Weights of a small transformer language model.
Training: 147M tokens, 2242 steps.
Each number is 500 + 40 x the weight over its row's rms, rounded and kept within 0 to 999. Layers, rows and columns count from 0. Numbers have three digits each. The size before them is the row's rms in percent of the matrix's.

# layer 2 MLP down (transposed), 192x96, rms 0.162, rows 49-63, columns 0-95
081:498514520553519487462520519480499514463561471474484506466547415448568508458478493529534573541497535498499437504603464549526507485429531517492484495567443523513449438558469506464536510574549527539424480524490469438456439441549515522491584512486536542497486489528527451513510529545583538464
086:497436473497575510481469467489571464474501506549448519503558555513446568566488461506507519527466544507606486491502562485501457529469466437466492484545523543451453519520470489485551482446466447456473572473418499499546504536416504510442518533420519564451482451490477563477465500475474486546
089:547555503530471500533472445484530526552449454469480555541514514596512499467593423483564536425559461483467471504528446518471463550468514509484527503514549486488521596559408493445476505491512576557496472472511464528446515569543575491550489485533518515467526479429514528489477520496510522506
091:532491495515477497399506492464510465476534536515507487525431508424491514488458487543467479538485466421507473502496493541535554482483564499587495531519442531446520563494600497488557454459450494440489529549501451435514513544522528435527514435509449525503518483420472452478579416481496467553
097:500531519549459499572505484489514520466525474548422547537475460486478523453527446488604563502492494563486415471500530562497455454528557529484479457513509413531500541558510532546431464450480561527529493496541532512524545510509507531427457486440443495478505436453499499567543410498479521510
098:470501451616503510494446510501488501478535459500521444454532475565531510433498460565506462436511525512557485546507489461493486526537592502516527468532479504495391542539578554512522537509520543485538447500500477463526521505399502512506536459479471501551402519517504462480464572527499431542
096:504391499533508493432501469519487481494508480557539450488520453482557455455520473543576507535568550521521455436490505508494491475541489498478517503496456537535534490493543471467427486511430540530523571529465450395537519453444528422409493544506476431524500508510533486559457516568514483542
101:529498554491530457519482483520497481501584483464547583513534528412498488524539548548488466456449560517538547544554458472540451543453491525475557517547450522585505441524436476497505576480510492499498504528535432422479471493492509489421521438520516543462503576509513487504446520422470511435
106:462487519416529590521474483555457508524544523493501506435529523498513558509443561544539495427470476496452497542502574557505514559462549473527458521476600510460532501448518475461430464443477518490546505491544463536542526504484570439517482508550545436523562553484520477450444443533516525518
102:473566528485515525524442550496490483509530435504540526493488514492520494414453523539472485428479573478482568482502442481539493576483509504463468528481459556479484499470494471451521517468545464509483497483444536535496464465591555485536547534534587560527448456548521549506612436556504567518
096:515496475573583495509528437491421508452514392427452434475530531529492514538489536513560481567508477514477458503536519462462537544476502520505446474442442546520432456514474559508469492429466524571517489493547476461531575500476552532478506551540529515503491478468474541484465510407546535482
097:484437502449502570498470509460479537483493505547520452577520515544455529452457561448460430534483547571510506580498555510553568535449504567480480504547456565483467494490499507534467579495542430502555573496501555529461579511522523524506484469510500565497457514444479472497536542521474566459
118:455505534481579512492508527573492514470540513472520522472493474521433441469516419488530537508589580494539501519496562460504469577471435484462471467454541511516458461508495479450504512463457472518646571520526469526450567436492547455503526495482541485512463536523524458520500437510474495447
118:534480472464573456486543507478477477491470471502488467484471445529472477505553476382457523499504504495528493487417474552468518493529470501507477513461539412479473591496488488482532596538526538498474569527532484525461388522573579534466492451503484518466555462552443489482540496470487578508
089:395466529417544519503565527500447506493567505518499457493517534527472546533488480489481463500532430547540528474526494386477438501505517493494533484463547525453457492450586485577505460473571435476487428474470554510470467498523501470466564438489547497459553508499553475469495444471533461485
# layer 2 MLP up, 192x96, rms 0.165, rows 50-63, columns 0-95
093:505592482524459460506487512484570515500491474433445472476502419469544421482532547474527437489540514490437544492543460519454476439539452524468509516477479456483507474452527437519456564547506535485437417500604486456541457486587494521499491503475489464554508573499509506511524469560492483437
098:530490470574429499518529521486537549413441530496538503531508516397477498536517524556511485503468523526466563487526511556500492440445449519491507462515519552462492456493492456527467501539568471434478592572549556505523487420501489473469458493452512507552431500554534501508511415502568517447
096:447557515484546514606465483567486517462466512473497502450577473528549493500497501467589472429487535529511474484526462464487467501580454504452505494465604468534537457495433533537439538500499565487533444462505534526484462472532463575509517472501464435535554415534512481543465529530493528506
101:467482491531534565557520575549554518491437512478531494466500511531599499469538512475455516411535408492548533451523502470526521437542450526395533501485440475509489504477496441480500563552480535457427458472486511459460491493521539505484520448462545475537529553519498487501485507577543510419
099:478479547438521466559473518478476511427501516504500572491498488561421537496441507507456541472516474435483487470583543562471430503494482461454516524509521516511567546442581528500542458546569452561420521526494495548542454449551435487477481506539472537529517500478452462573480529537503440509
097:467541509498542494586480530500467525574519555478485469495540442513517492498468527420506513512534550501514528490535487475527446561451541493497546426528529453497430526456483529465470458412594509518469479491515461561516496470533579536528523575457454537595527516426514488431540516483541473517
101:519416511514539505533525513549521550495501519489490545514509462529576435442542460422538533463536503486551535482456517506474456520544520567534489420439516492465501525544489453531481508481537455420506447471551521588476478527531440497561461533493595419518463449509487509511589454488494507527
107:407546521544474497481470509488561468528545501555487465592476500446503510521469494536497564512521540502574587414514451507500461467539447514416494571552465527548525515552491516481563470551528541443453517470503498467500439590496465549526530461454462526462500452499482530529509427494502512492
107:479473517503484474497512437528574557458457514484504392462480466503490538578504529481570464566552420459506446491502568492471481510532498498512553474527532468523470511509557522542419592475464540454485468570514497416513552509522530522450421519503475487523549565493496525470454508445462486473
094:476420532518550525443537508502539538510493487472482483510441551457525456467541497538483465487477505497494569512486534564478486443440536496569515567504513501472590497464428474425495556491476489412441503446545576471532487576581479546494495521442525511572517462483521496505557489446461454509
100:539562527546546453479505504472517486424487475557587525487513433513535445521502454579543617476529502481494467460522484483525460471557459397498539483479586479464492531507496501466518497508470481509492512579473499485552477575505505503425541524526558422510529513547471518517445449479540487538
103:567482481504588401510531438489515520473559490486562505489532517483511509436485502511433472457490465476508455565480542495491506513523519527461547478565483505516542546523482487487471501352514441489472472424435518526511465492544479519466523528511504450525549552459522605440480502439496466526
106:500511500514507551473437584496469520459398473473495548507552465470504468524465498541476480503454548480474472534466461502468541554515501463517597488439516476531427512501436446464408481454524444512504503480480547488467560519424553469551537479450530519529504568537563526502488449567474570500
095:581487509571469520467443496552559491561429514487484512534532445446517460485516553539470544488516555480492486552419523556553578500537485479524519563512484496481463483541406489446483532544439493455474580489480423477541505490512465533459445555510450545515470502527478564532569495510507544510